Weights of a small transformer language model.
Size: 13 layers, 10 heads of 64, vocabulary 8192, 40.8M parameters.
Architecture: learned positions, biases, tied embeddings.
Training: a variant of Muon for these matrices, 443M tokens, 6759 steps.
Each number is 500 + 50 x the weight over its row's rms, rounded and kept within 0 to 999. Layers, rows and columns count from 0. Numbers have three digits each. The size before them is the row's rms in percent of the matrix's.

# up: layer 10 MLP up, 1216x448, rms 0.0796, rows 56-122, columns 256-319
# down: layer 10 MLP down (transposed), 1216x448, rms 0.0447, rows 56-122, columns 256-319
# gate: layer 10 MLP gate, 1216x448, rms 0.0741, rows 57-122, columns 256-319
up56 093:560424598406492458527503504488495557510493527490551482439587486419478504460471487405483504440438482548522473456562537426572548503535483509450499437595457528497508485380452503574497468565493525
down56 100:534526442437444482529510499472477451536506611581414441444498457509543403483499548541547480479454555473412539511624499534444445512509534439482568488525555544493576506480515502519512501450496523
gate57 098:448474579462535482491563536485524507478492567610523538558473496555595614520623475452543523486552504542430415418398471582527440478493432393526475479527509424644478565461448447531541517521539563
up57 095:563452444621512407587478511477529470516439479473471489635466505463472494519545447440497546533473489460569475495580501571523585514541567599581562494492457501500516444427512508431551521492506571
down57 098:484512497489457451532431475499476521541466542527493435504468544557613451537578458505512454495441580429485538531479562522575512501473481583532506507477433438530459546472531454497466535465501531
gate58 098:492543606452478547556565497521538413424404548566508411498472380606524499456564504461561548492460518529491493509538476457552481517502564588500502556490446480531462425471480532499540502528544500
up58 097:622524478448507476435481478479505483566492484514546466437456499526377447461583490394519639482516504455557499548564518427511647541500584506547449548532440447541482438633579428410467492502513483
down58 096:489437518524413501436460498490543518522433534507479520585472408504506465536541497493489481525470530557452482491508538448592452441520540498516471470465560488484454450532479544403491441516452499
gate59 103:534600565457557477468535477551644451570432516538413492485498517468482528571453416565456488547530526482510462508477551425488449430539503542465518536392537561578453540492480626519596407443443450
up59 103:484579510408530498417550462440387453514493450514366456544519458490517418343574510473484514409486627427516509499394472527520586635449422432375483559584485414461490482545474528409440517584512486
down59 103:532622580565445478379459464478479554398398526508476560461460466566561543451544497546541503438561516479465456450433487537442483497502381558562503481553596446411454416581503523410512606602558482
gate60 100:480498504500477438483515534592600514507528503505464545547466526441512419509546515538445488519605572630530531502387594574497563489551481565478513491457528482538463532508520485468429504588436516
up60 100:509485502431491498529469511483470469551544509502473522580490453524461507535608542544495510479513414528506567508551496480492424511491570421487480522554449529533537513513484591431479542553536475
down60 102:529485510498447506600598522435531447493526482549566489443535478423470452591596464450422539545477494545465432616531442470522514457511445411542467523607509504467436462509539536469481578551534502
gate61 103:522532528516496507571555515514466565482518601497625603553473485475538494439545519544610493501493520505594417464558467507566445500494481470486516492468588486496487493535485479481496492502406510
up61 114:471532573576447550524400432477522458534526520500453551512450554492564437514495542544621488572596452499528506511603451481519455599523399479452541442464470456465419552533486611513530491476476492
down61 112:449554469506518555510426451518555561571519597558528558352458478481574492511450541468603479502474450434484515483436479484454507521507452455519533529456428494596437541514418547591476451561493369
gate62 095:558534549479572477480560417468542559546499460418576562408466456503462535434603579521528520425424442485498450598501498511519383546447430477517482563364612509534476437506407428428558563468493534
up62 091:453402516456526458562574558466455480531457511489487431494543524490504468455445540594395478541570695397352437483554558532468483601514557411515500466515450507563481520476449476514509472550384451
down62 093:485556534536454463562534545567446526454535437392498580525463569467482511449529439504484518488516501550409420500486543460458532419461514459534481506459468443611492501470572454503497543527502543
gate63 102:488605460470554518593614510580466526518571474458512495531466506529497436560483459558440572484474457479515477433421523511430461460457513457509530555454486416480512517475457477512486520507520501
up63 101:524456537548418535383474477478484553485548452369495554502470484475452565484473433441518504548538574539515480487490522408467450658530522519529463471560514504516605492442490501451576580558551481
down63 099:458486537499590508459447563462538497367468486440441423555510558518408464461549489444621510526460449517583467489531622374460603511455509458560457555505455483586492560456516559502521521628592600
gate64 096:429500492414455595536407493516496566515536472405455625561498551497481537518540552545465582393458465422531521467562467498511498535624575506507456480512550476455510541398427475416612550489545477
up64 094:594580479517635544520462559424583439506473422466489462491500522542459459392509454424515598481550505495514625497573527496475502467546532527436449492558528540453461548510540541514507457511469547
down64 098:568410448503470457505517472407470499474596518512509513496544490380447502514436488541595450463530567563435477528554543448484513543373551426437607537518470430461406587485432478499541469554554519
gate65 104:540539492497553501494480491566472436569398434573504543478541584408512512541493549512578514545553493497484459526486507428428507609589520467498483579443524493423520479471553494481508500528569543
up65 102:423575530465519553540464430528551530440459591564473432575540474511424492439487529536462519508532491498508518559500453443515514393440474389425522561414605534500447444508528484563432495520462584
down65 102:473522501496474537499472511534451565525435495461496454498532433580490488472442587481443483586501388353498580484401495508490460489489503545503558650403565476478535512530554598525455452513421468
gate66 100:451535430441560497513520493472414448575492463482586527530481532516451591499546515471525480511472469459575489519437550573474490472445530497562458538474575486467495421506499465536514502568565488
up66 100:533468515509500593562459466483523523445494591485558502551499587517498480454581524456512507484460532467481386608460505447557470422510495565501486575456484481526559386511603532499465537460507504
down66 102:511491491396461466420393542531519465477463592425445503441514511530549517495455501498523574513521496486545464530536504488479478512455516393476502563589490434519495418544515558440479534478470572
gate67 093:558564544462429502544515439479434494479505503471555569496477531492469450458414481471421505473550486586575445498449373542439472429517461496457483448409432442464457497441520528477571457624529424
up67 096:480509530535504517484529551586508474520385510464549483501448410470505437469513442532630475500522546497478411521525488490424633552528567506493479468480503509434493414572512462486453474530491561
down67 094:589537382543563502439491474524494581484533524466388540507550484396541461581499498472518555463445467503546498429572559499453459478505550464554378535573475494441491488614464492497453473502585499
gate68 097:517612461441463496564512551475474540504414493427558497567537508516500576531481461445467483526524508502485580549454519473447615487518618487548575430528564433579422558358450447507637420534439540
up68 099:483557430559578464430527470517501535512495429488478654468506445560423486405420519517515440464424450428559408494492493455436533475567520496510489453413424461490456465628507478629503435503556487
down68 101:592471428465447466490543492516540606517499560501537504509517552487441510502521519528452526541488387556520512538574521386537521538508418600546468455488539463357433514466556461441526514415471578
gate69 105:556528509419498457459521470483619507419525442530564553489498391500426553535429537481500550484509558579575538518469546517567495467499501583502506507495451536436460581463508494557441451478477529
up69 102:503637520466551569445475461501563460567471473478523548562509446495473508409411420474476442634494504488544424517540603395420482532454505505474512512416438476569482530498456491505473443568460494
down69 103:495491542528538527596428499454490491531575517544552548460452498520467441406492463476467430518501549609543485523521568384457620479579440463477472471528496512554473495507485454404503582507420543
gate70 101:561540545419548418488479487429514520525507472531586553504547412491560580560480458563486504534533537411495488482472512573486498531452530536475467635429508347570484560547619536602504483454528510
up70 104:506540479489519443416514542506540515476463513454399471457464541500572501547510564538584502456412441436491519396491473471523541567527532488506468479496451482514529489471546545495527499540557462
down70 106:528494582546461571561489505504401460481398571484559524563399422448512502518503467443535513446466475511531382571628519541482400531415460608509481445446536533528505460533497475504437550504483508
gate71 098:419496458509421373526498569488488446404510457429517527491470450499529534475502516450512480513523465487596493542523571562493581415411483459451466546481542604479471568511516506600472537497466545
up71 101:590403442527518588461511437501524493493583472468541464535599499530476424598451512482470560534559603479406552509458417452482435588606538466505593548491420457503580493501490550413509553517466541
down71 096:533523495563502510439489445477586490405443557510434503537479543551440444485506492519516541553517465522534496559493543511509542561425509569494466434561495535576543519492480448569525524412469479
gate72 104:624511520510460454472435561461478584519571519493564529570432475491571516541533517546553429468564542448538444512457440503465472561413463419504526540546494497476546480397466467446511566601521421
up72 105:493490618532442492498454555476561505453468490404562512549500571530588625591571454578469495561473515416509464416487536480517467631357561454539516510564504451525433527475478441575493514523493466
down72 102:567449551535588426568502540442537510428581590465535551521596474459616521444462521459527477587480452460560491498479508550497583491471452452476493453551576515511427487620469450516488532577467430
gate73 098:475565480557536547434590510515506491502594434434405549512508476492516480480552560547566571537501542511447528526529613467555498476504542427438427590424509427563421551631559543385429460516509466
up73 102:492501505456535572522475465546430507488538452401525475459498507536407489487481515524483493467605491472593388462557530433464513492502623478561480635524555489466486486565510465498440462570542460
down73 100:556494517535490550431483476550493502482558538477511482498545492471479592405463550477507458455462543455516430489502463441554418507510564447478429602439575545462525585517482420487478430552512432
gate74 103:539449524480491495547473580469490545471441468425440505566477467521537543502527475423532499493545512441469519559500489502524524509576492556533502526491510467515508499521622459484540487502560429
up74 100:511430505402489449558530380531486503451553518499527489533473489542517481484464613515504542530460470524453479445553430535385445505545483409547551500503553533555491466536444516424450546523418442
down74 100:470533558530458425502485471514497486383547597493517521492562500492462616495494528557448468514556523552559662462424417486525562498436571508516451554458509546571538422554346559464464540501540456
gate75 102:493480536533595514553430479515554556487483462517544545478486557512546491528483475499458445560521442551570565559443497457446618434543574510467494405474531502453574522518509558549541468487494488
up75 102:516497506479471511472478461484497565511491525485412441565560567506520545468519552481514533491491526543498417512546456526443471487515571498476612580539490537559469464527522508594500494466555542
down75 102:513550504412569449498396484484520546463592546439477419475421584530542553521460516459488498465664472438491448558500446526437559481412441388500475559495487492550433470491438487518448455540530475
gate76 097:549633482409456472621406468484390432492515491454539449596586450470451488463503486440530483553475555439464520490464435464461476509469551530495537516500465518481467509439535535523471426514453511
up76 097:487464549527506369449537556531474500475449548555538481455476432566500451530556518513512510445565589498512437547464520621547502513513540541515524503574472468445515535514532514470555546439504529
down76 100:527470431512432462470470465530497485547528521495526466535401501413528541466626482433518523584482523545530599452528523392535429564448611569574511462511436443448450508537493511473476466482440536
gate77 105:436529459523504404537512518536522469542519556502477518466501400495476521517439550501491508543552459541499498529473441474534428470507529553485435471484450526514584410476520470481348490526578599
up77 112:529536530414431502490483581451522548525590526552522557485520516478542526445493460471470543492542451546481494535422479466512505451537483489488508522542531460661483504591479467493430449536563556
down77 112:501519531507448421377495554511392411548467529481470451532489488466465506538543579493466614540553446537476601529424455514500471508451483442469502569518488492527526435544445496594456563548461516
gate78 106:546541483549554556413539519472496461511403519497463486510440473379555484485539494461522460501509525415479499490524465459578466505519486496470548365523587508418471488572492464394439524479580500
up78 102:460479551580511531450516370458471652477539466434552552466599480474489521505503482509470535546597547521523564600471546487523478444489565472474575469462459534588503583492430487554465543514476519
down78 104:465487493504563505567546412484469527522474501461617553472567559457546420564447544534468462457444494477515567543477507407447477479493465545473439479388516472546515442464489436565558410477571512
gate79 101:549530534488458568494518574368558519508508506559456500492445456539595390374448445530448492577525520550543472537482505496464503483578531489528586433435414463540484548527450474530574412438485461
up79 096:472515512439551567546536543429498471407438563532618461506482502463448454475505513515593518454576537570521539547464461452473470518527541573573539499529501486513508507406498451432453560542526528
down79 094:463483493515487592516543479460577446541463445546441458457504509521499431520482406499604471537480558427641515447498503612505449428509498525488506482384456502607517521418479502451483580427451558
gate80 100:451522518509570465513407414403538539486464538522502511616514472503566542511492468471555463574482514556492526514498460552486559554405446431428498552515482506443466577529420487556485498569490496
up80 101:487398520575476535428565478520463470457443496451465502500493499541500518475486452512514540418509514471458532413431466493512500484481461461543515469506393449497511460557476384544491509561446481
down80 100:485409488505491479557475485494518565519514507530497484390559497548436564487479538413561515441534490509527556487571498532514448475585544481538516398474560498492518456559519517376409424564603564
gate81 092:442470568431487483529425479421439543591487524408486529575480565408518438462602538511453496506438554506462493595565461493459466493412479448444483489531465527467502548402583499417620461529514506
up81 095:508568514523506453433519436467515509472405442443440531426494384518426461535543534486485463487590532547525403522447780510482500431478456513443565496515428453492454528486594486513527475599517507
down81 095:490475523516518488495546449348476516505531576376496449467419480492529413547435494426475560442577530497552568463472522412486498435483470492414498588576465546489557531479540581511491427486542492
gate82 098:444466565538471513490532501432591531508493435515629572485504509548526556510445472579500467535606425510544521476599503493514434515501566463546508451437494441536497483532472546551431466472447579
up82 097:536560520606520466510445546521543507412456538558482505556501394505479444399518380476498519581494492477481473530567484478454410584527423471515506580619495512506534536535479553542494478523478356
down82 100:496548527419440503503532549537481553563580539576527517449574523523618486623494543518501563442542496459600605475514522541468389595408591632513510619508447462447452494466431568535572455476468531
gate83 098:494436539568501485466456494493475514438473464455486520459599433447504504490491499509445541480464507490452551471533468495520509461510479440538538526487575488368441497467536437478457509550504525
up83 097:429515437562452580602425581539455538469514509548505571479563553446477517428526450465561477427491445479432531530500471623529543536480522476469587455402459525451434474492611509473400523503453512
down83 102:512385490569480415405553449548471509463548413500603505582544394567427411506490541472438394448609500499510506567536459512463555531473501538547556569347580485526540574446591483531455493518462502
gate84 097:470560540441474459416526497456484455445477535440469596540508478570424504506491567557471496530513481420496507485579468549536581455432547525540600453513544477486552433519472490458445490563483503
up84 098:476567473482560521495489454452474552556515589478527411497504530355419494477499432552467607497508534486470568520511396539510480520533460537531468509465567476533546546491482468495603521488499564
down84 098:465529428451539517503508509466493601498546517473544417524554418556490429451400476482499522519531418527496445560469517468510456541548402538457448483523466413450561542475543433503570539538475528
gate85 099:545487532515543480477461469468457549590506510521584472527550484448578386530526386567483513565485471444462506504443469496596503514557545373463415520494453554486588560527520593557460577542513522
up85 102:514453489480465533507508551452495469529509410442499522516554515552528430413487423497451490548491571527483473465470494473464403385537415522587553569523523468456537435494503477427438461539543552
down85 101:363541538411554587496447569530439471425454431455538512467430499540479536512461520535520458487495508449575548435617451449393479484498533488545585605595454547486523499547501410458478496526636467
gate86 099:439604471502441566528536496543443477532550425419477532482502447465476497463501478407417473510558548540450546470429532394466498479582542566576567525581423552502475572538486485563434486458540599
up86 099:494524351455448556502447482496494479531483482506499465558488530567482458498465564527555449482495640598540539584492491502455544503530491460470575573559521461489531444472531452474468461538623534
down86 099:494469546555506546500597520413530412463554458498475496550459531486663476454540514531480463406513475426576514451418498559531483467447437552544491481600504561454473421519540552434493507519535481
gate87 094:571547479470503502445571496538487594585438491424383551521401444548489544416517449573501576501479481463512514549454503475510419547580432467390532480516582528502418505520494460435576503477470567
up87 096:512496455536491521494584534425438422537513468531531495580551458482484644497571598582479545465514570497530451550521618489496458565532433511482544611458413495512472539525527489497505484595574500
down87 095:442565535499478523439552455486519560417494537504512503571439506584489480494530501551519563560515516472472447537450550472533466416473504452468531525539481517524510549425555488542492626420471460
gate88 102:491510447477507449422551531476457493527535535481552475494483529512558500524529514561525590456560478505551438548461489493576503500435515460496579525487545529431529487425476455493544450478516470
up88 103:491546461555537357448355478512495523465496537522508539536469420439528488422615459411471424538509419557510473460489603466470456553427516549505455463554437574515504467437477481575493557495470476
down88 103:547562504559501393539444456481340593490535535483506532542447432590500441471439516530557471514536543530625509511426575603457474566561449529460485529497479582504373503386449392460580439490431460
gate89 109:498420425506548531524482434575563489460486501585455529402533421514475550495407486473403533587564471394470541448456517557547422478471502440513608515451529471512522503513481573601503467554447458
up89 100:557556501515515524486501483532540503551558527531453439458522409476447533508491489497523483564461526370455457468428492517596474463480562505557546597458514475439359566484387490491530492502482423
down89 091:520478491433614413525500486561507456530488517579481537613480519482521532502467415470503544620501467410470473555479507493520498439513552499424579380489530471453541432402504539571584459501491554
gate90 101:503598437543520480454581463476584534494483506467520469548480433507543398541532429515556528391432449468539485568504514444504445491570476524534518568467401529505566406495526496536569428498521570
up90 104:503439400548602446573519505558604449522585474517365440442491504459464314490507543507517473478509538491547471521453604438535390531491539516516476490452402485415551459548476511497487446566538537
down90 107:585561474567537429402570558472480544440451408479493504496567523503493610492505428579502486516544374500530417424453494468455502486517523548561493664528532474520534475430452528485453552564520433
gate91 102:467570447520459525416593482543546439489505488501509447503420528443516435488523523493615515495509460515489534488541478517534499445408416484592562381456500522585481505604484506478395533481524435
up91 102:490517509555519429367509423534512540535424393530484477634578474529473591507496478529522481454476422468463518627478585429452468558513437579517471452501461518523500432431412496522430498552494416
down91 102:581554413487550448445566520496492487485531509521439477515517513408450491457488573563454396454451491568551474509550482476462519485457467507556536423603438484452496560560515397499532483525470564
gate92 093:634464570538517472520562430444602521473474494442579517483447518432501485379426451511491458412517507522420459560558481504476484592368502503393486531496546556481442586466526456462552476474461487
up92 094:468499499491458512558499471549487445433475498452550521426451524512504568499492526509458481466488513582434509560493491484473435434466485462542521503485547549461466497441506443368482539485460445
down92 093:432498453423516481541588421464468487423487437484522535574494491399487421548491526516513533484477497542504466536544530494489507471470564460510546530513590454572363489484507571607488501514479435
gate93 104:489542480501465526545456555497548496436469576528522505529518460490442526456436490572523542554479509500518497445550494538496512522515485502562321500438506485432537556512444465504606499591542524
up93 103:542449447550462587473490514499524520463535508537479433469450518429516454498580534651503459552554495613439555521462516537466483525491524526583475531406455521538467444562479455423503575489433534
down93 102:491459491491546540495487534517503454550594501500456476502423497465653548466456482506536447507544546533468504560533419525524574543456589520596509490467459400557549485504480431414536510491507532
gate94 098:498570517469467500562505528391418481501480561550453487546464564558548556410410522545531556636533587449489525440521439511530470532453571420452433539442432386558460451408568420471490493528494538
up94 102:499589544458619517472401582534504550567518460494517466479490478562502452567446564521539457535521555552497527551472548465515520434528473530501484352559546536494586475549541496584596484422541434
down94 101:575522454374524524422457492532543533472430471534508526508454477480549544474501512480494563549480508532540514413370529572532536499478434495482497474504415478533546506503544437500574483460586472
gate95 095:432547505515503509565575553509515512508436481583443580552609476408525470512494554497553554422531528448394493581527483478465458499530497484491415522483549484447528501592551545394441476463406550
up95 093:489521548548467512531534479486601513450593507535567486509491505537504463403500530512569454494478539514556488537582393431461475494533505499552483540507431454553533429482559524582475553515503464
down95 104:418533434572496600539436497558486545504556481518530446499466488514401446514498547478552494591501499557467489391519485560523565590504502513422482494423477416519525552540508499508449475543482509
gate96 099:541558559516544504558561448377523468489547572485536505572535494491495509469452507471480412514510550442477435590546514474486433464441518517538544510464413517487520459490535491468438527387566545
up96 095:501503521527524501455452461495497487536485549591540418545461564534566513505515558399585549574551594524512460562498407496425449501576502483477482474583596461523524522564390485484504594454503528
down96 096:420436556465514522486473480436407426507396529578541492580439490620398549438434553531464552461484475474545563521491559537542536493546584466464501602513471403513545526460374505470517532517435492
gate97 106:476598462481579458488490397552417570370554467508471576500527503518560566484481505447377524491477557499487542536457499512468417545446467499445460473456449585501461580460414420469495487579524494
up97 108:560542411530489400578481379572493489491524537565560564522530558479595466419474471391550490498520447484528436443425534565532371474516468580553550508480511535402527531394451424457520484500443455
down97 106:570506585527474473423499468528571396479441519596546510561481546472555565528485484451519502443546539438518520548479520466379422443485537534559499476533473549440447452520571504479443500483485495
gate98 095:346452440501399588455497548388504463502418482400558430450470500536440512531522533407422472471469501454491474478471550495508509536554404528494485451461516429506503589401563426547526498475489507
up98 096:528441526602527473448460469540439512543501527431459465443520445587531467502472468454551400525524554464511520492491518525523440477458487467544481523434498447584493570582475517517488593463444473
down98 095:438503446511488463529498555572463549468442571545502497505555457441483510421436547533492494576534506387524494399541591494503503459490427435522521460493531553583440516496533519550474548499540538
gate99 087:500496478514526542491507511540584492548499429529502450533508436554530500500511422483494451491464401445547440513485504464455455467509498537576501395469474432476485507530456440462501637447499465
up99 092:544535538564495459539490524458558449519384513508507575558405505508519569518513561468461524460410552515480498511472549471529511518539535407515465486498375513426456495485543544481450435457587513
down99 094:428508448496465505463517490498506474472455574455429520441556530488524497490603483417398462524445463476468562519460502548422530602431401482530481474516393492593479524535431448447441545466622486
gate100 097:550551561427496540483527538554518577482543492400521554612455492483503455564525476473509397451495496526562347470560508519472420493517529514545447497455526583453425444558427405477513455465594452
up100 099:555431530473609500553562521547478439497476502447528427521538451544465518478433485539493400443464490462452519573450477608500413391471466567548503489498570517543539489556543506441469397550449421
down100 096:551547423483474530533533503520589476563466476454525516474487512515552502499452551489495541510561500411452508503585534505518549442395537509490544483488550490502549508373552570461444446476531561
gate101 102:495448441471582450520588569533509488484410562489405542596456414545563528536483476439528518590505445544515498440585470403512510504394489546495533521597464527475438550515575451415430493454595431
up101 103:485484496563471443630517405526471500511504489538515440432543405559505426461435555532475561497530512540476472527544527488489451428536544565571454450535480502468531424541552440543459511432387446
down101 102:522518479477520551559477569448466557603455469555589519583505503542540531514517480419546482559454419488425490439575478594510415483490485611490523489640439500534514602482488474434376509514546462
gate102 103:444398470597542573547493477548445435533436581475478465446519522539520453544411453437492427498567586505502432464473387565473428499550476582492471539533504450442476538565619476507590505482529514
up102 100:503483430568548537514523546528466566521532550472464534418571413527505464472495512467413493564510556444545525540503483598496458511557471554433573534511537545564527528509584493482609458505489545
down102 103:484494504586428566416454513559448498435544452460475549568484458474466525483594473500370495577475487509471469509449474470626506576394555504431553549391482462554481557429423519571494477500427552
gate103 099:452489476440417453544455578442519498559495532349464493562496425427538493491553454500534522536430448517460508556597554539476545537488504453574534480480424577479443567535477525450509486425498494
up103 106:462516436496472482582533544499547345431452534495514483454545524540397539614480506469510500519486549443550453505517506484482498612408542520459449541463534472456497549478495545512522436531482511
down103 102:416482488600395490559500467358542456538571535644516506540541452443491511575525536545535483419500579521516487472499533440446485529535407458531465464565498507537525518514470504444497545489435487
gate104 107:442485503447541504581436414515560527585501560548521524592510445498447453415503510548497430493375589498453519565542625457523450485483498416531517476544533616464548488467511457415448449535536391
up104 104:498491410514480425356538555463405501454521447588509437412584532510525501469556480591487498495520477497500594425474481476427511551417480481472491537456448527408472602524475523487556517411546537
down104 105:557520536469495560522541500510501541510559396595498498429429529569572478516484429436533553465571445569488481505477499601447494455582431569563514505530469458581505559439565589468430574436483518
gate105 104:495409535494401488400538547473487486470499633448474588494457554533499440466437476451486441459478510559429543514456528428526446495452540571577449590545444449532491511497555488520515548532487520
up105 100:605661490549440469508597612494431453548436527437465510474473427591507603457547540565548431358534499432584472436578468454460440491407535537430437528505606571426511493524460569579445518466546529
down105 101:467515515406513560577465503489393533607554501451497572522568455620493522566448544506483426475533341455539514545535565430524489535468509499538490511547530490610533514437428575501523452532405486
gate106 101:548457529493512540550649547583488454495518571525531512522452512479478480585567586550547500540486416505452519488540553494559408532513569448443524486459425461473417449404515449541521435481544504
up106 098:441444451596510532445458455482578560485570437522425521457538408499597539565453534499501467582533551502465488437520463494453476493435505516496497519475451554532511549455449535440505413491381479
down106 104:395475546520512519625531561610535491484413488481483467557486471550574571456445446522488474425450524564489484548469446491563529428476498506550309562528429570532537522534478447572501418416481501
gate107 099:440530514482470451495438425460486485442496411494588548491509468476522511541589479531549509493542499430483470471530378537545497466482515462510528415454531472541531641475544485472525532526451532
up107 107:527424570460452497529572408544441445511465545377424512559564541521498489537481556465471525512443480502479536486543394561504494477498541582462517437458497510499523457457544599462495509581547416
down107 106:526419467517462543588539448560415534464485581502564527534409534498543554472484548442497456579437495436572457503504509501487532493436542443473510453430477439530545443472444491540501429622491517
gate108 096:431551488564505433507468552544554606498514504444490491557538533523346571521463518473527472537572506526447422471465582498521460483467554475561470442503540467529496607465478533548442466546474468
up108 094:506470557506524517536442436531586484639561541513534500446506473468443500482515483542492545376525565439534525518441391476493462526575448428467433525455513472425574516489519428499471453473489466
down108 098:491538479511491489520442534485408371435469524576409516473451447506501438468432407476494510423479509535586530551505497506472487524620542502546495514534431461437481531514525500572547464507523479
gate109 098:542515525466552564440626559497603459531524531420448534452549492557463383521538581451406524518448535458528533512597519625477497511594512478507467457470590548527576628442470513566492555500470570
up109 102:497523451484488514496565437545493539501432491499485526448535507491459547529519483503507497507502463409441429549412536528513473504463395499468461498549493591475549476523521531525573470577380510
down109 091:459460457439522429541447551474439557478472431522349446467423426464465448503498515468444507547488426493511519461480462473545578527391539508561564478496514536467467526455447525448532501481515479
gate110 101:536517530434526553519517487507528521580472419494462453502455545453531461478497578492464518445549494576522487478461504441563422470500558574479425429441516552516523620454479561486453419482555465
up110 097:617503445471475507531522590553488507525552458480503543567535510552575498390583566476487534440563599518513486465573485479460527475528354540491582469528439514509441517511534509508402495464617467
down110 100:584521521464516535385511478534547606572483484511579442427559514401423599537499543506475488506561582532510555485494556493530576553450494518471494462563491566475516578572552522477557516503472520
gate111 101:488352515546490566519416497527578516601525434499549509472590472465490560497448484512542532578547482401489433540520588528502594447514423584510462556641500502494478502357418464477412492491506526
up111 103:536444564528567496626483521548566469568546459541601537519476506528508503451448487492500533492587468523511505516525450470516620500618539487494562439555562538479494444387567475426389464423483484
down111 107:540472552449572606525473375550601512515561463585557483583569569468514505486502456515594519553560524436538479502469543410481503458483477540506519532482436469538510477499392560552495563467509499
gate112 106:545456573424501453478494432545503588515557502464462488529486571453521430481444489474465457522433368581498516510569439545511531499554524626393541473485515534516466467523433423407490412509442565
up112 111:500544473456507607467482498559477545434560515434471464535484535499431597457456393520466468444513467537539505528461482410515491499507557400601429507508471545534515524569583476544565507455517555
down112 110:483520435464500488505459470462484574458459526519440352585452531503512442421523455552489598520578524410593495542561466507402474464468501460483398501481445572550495527622478555512483540434470502
gate113 096:481532417451507481502457440508492481635526587493536494478493524509510569572475538662555506481585557518482469589560494504531533551441465447539458464537568517376550418455501528460518430488481505
up113 094:511556520500464584573496446554441512692477510434586483516555532452471548495377464490532536474496568463410516434626462516578508503578501457527543439489488469537479481502496460494491536540508470
down113 100:531584457505601503470479406503548448533454506510472470509478411524551485513494579450524507433509470493378578534517468431540519565490513528509489452386452534506624595478510515505503493593530490
gate114 099:568460479491529471507477529526469506518518495565577412479509389538502567413550507521571542488447506405497571505543501479515452444493512540425498461470545455501494550532523509457527480446525523
up114 095:330522465481503538504501554505538436546458557454507480505509406482539542513411538486443602576415442546620575524523549510500497459523530584500545515516500584483488447526560495442456418542473542
down114 098:439430455477348492430493525418495516597490518531441518515492581519486462566506366480471591550438510525562481553497493539527414494453563561573518465539592571438580478438550542502501508461515543
gate115 101:514496565492467478509555477421482469497498446525460472442495531457499381633524560578502480556537438457544428432525478451493456542482552558446515427536501442517503562464493475530509469514415512
up115 098:468454495433511563526569532463528506440476407488515534562515515520516410527597458507471538494489484403452449562467447492512581492516550596491528584534436474524542526513483496508418488491460514
down115 098:464489515593440493540550675460525465511568444498477567470546503533481505572520471449488510444610464518494464552478461398461540525489498417487460507468471528484568468552514432458527484535559543
gate116 100:432569389460506469493497580502470490472573498557391490535547513447508459411532498433497550514566623479448468532524491573495437484475507526524526359391419506529463486447494566527489529471572548
up116 102:473486497435488543474445421574481591492491468464424449448489551497411577498491447478531515466443604477391530504545456539460484479531510449522498459537566513488527521473497473435449538511555412
down116 103:539573438540437472422435440495517547541460468431428559612476493539542446537476504490413575500491552501462547540524453557459481498568507564556447514407530480526587445544551447531504466547495505
gate117 102:530514496410422507524520466403514508527481513534471590452487490551496566541498468439462497498469456513369474458487459459551537516413474464412508414526546523511439516477446474509405441602526496
up117 102:442555537549534484502507533489557538429559565582462501523524481568518455493472438443459524549411444391475571441458589493436440457548390455575471481555516489496465521492521412535470488574516469
down117 101:551518488541525524405455517463515544504586416477493545571535478402461480519478406568590496512436417480553479473535396509496407453495500549454482426534499505465414501401447555553562539582554566
gate118 097:463414491527477435427537517433494514558474471461461527552488509491538484546560525468460491576423488533482460435489506513555508498554474415533415524521522485406523456468461489440466491473536551
up118 101:412488525451472478479536432458531524534556509523484502568519535533504442502484498417647475614493465531449466479494478477562522499592509400527535473567484472447471441494470619501490540493497553
down118 099:485542533484541511498499589530424421530533565507524523558513448563446498590524503567466475433593504482446513475553479421542533495460544533433462458582533579480469471571540593388504541511636473
gate119 102:477532515463503501554468446465567516548480450495512533561524485527454504518487561510529607503448507429491593599501548519476518437424429528517474389555459481493552359547551573470372527428539520
up119 104:421521509557499513574476503542473426496387525480512489504587519520478459434458555424439467577465531486446425468640563574472507457487470509487557513493458435485472494546456496503495464549525600
down119 102:419557473432471432562490462454525508480456496552436535430558501426510544498487415370550522425561436550432444547535532538520512454462541488524423556494398436462515452471437580463476523456523410
gate120 099:380543491490566518436519503450471559508507562516525428484536523492503477479482556544428472509509558570535543536468487461548441563499461503486545559521512484553552520383476490470475477481495551
up120 096:503600527520534527468590514383495442502489579499437573472486479539504514478475569494558524516562434425488467486498494485550537485487513571476523634479520409479606516435513411501559447456518474
down120 104:468599459465470491420510505585468554567466535493592568499464425587616488541526522502503529482476526567547414483498484472515525537610503517450589457468400529503535467486460509581483541423505514
gate121 105:479543524507452520468488619484471546499541522516490482408534526548497532484555568562476387478573442472501562512442479464520401536465485579531420494526527496478511510404507468520603495408465471
up121 108:512444534507497477522494540391551523472507459480514442489519474521433485407641553568565469437453462478559546530379557472544541495485527356483523375450480698491573538475443549497546529477514548
down121 102:470573546538528586519577531516509425458512440560479594503487516508478593507500517549547537491501411391553529523547490454415581510410453481489573521535620503498500519416510561457518498526545532
gate122 097:509479486409591465444549515489457589496506512541476557503488551523482459455514443443497603615582518598480536437450507488485553533424541458465536400546531501507481487509431460582476496501533489
up122 097:481554580452563538466503574496483526509470492500580521516477501585475465487448528531450558491416468467492462518508539591504476521448594524495526464518467585469502527529529518490571475535522441
down122 097:553520454457682639567501558488603579391474486456516407522418544482550393500478555649492549450521563423460514448481503476495485543444475626539516557491461554468510593429556504472489407494439495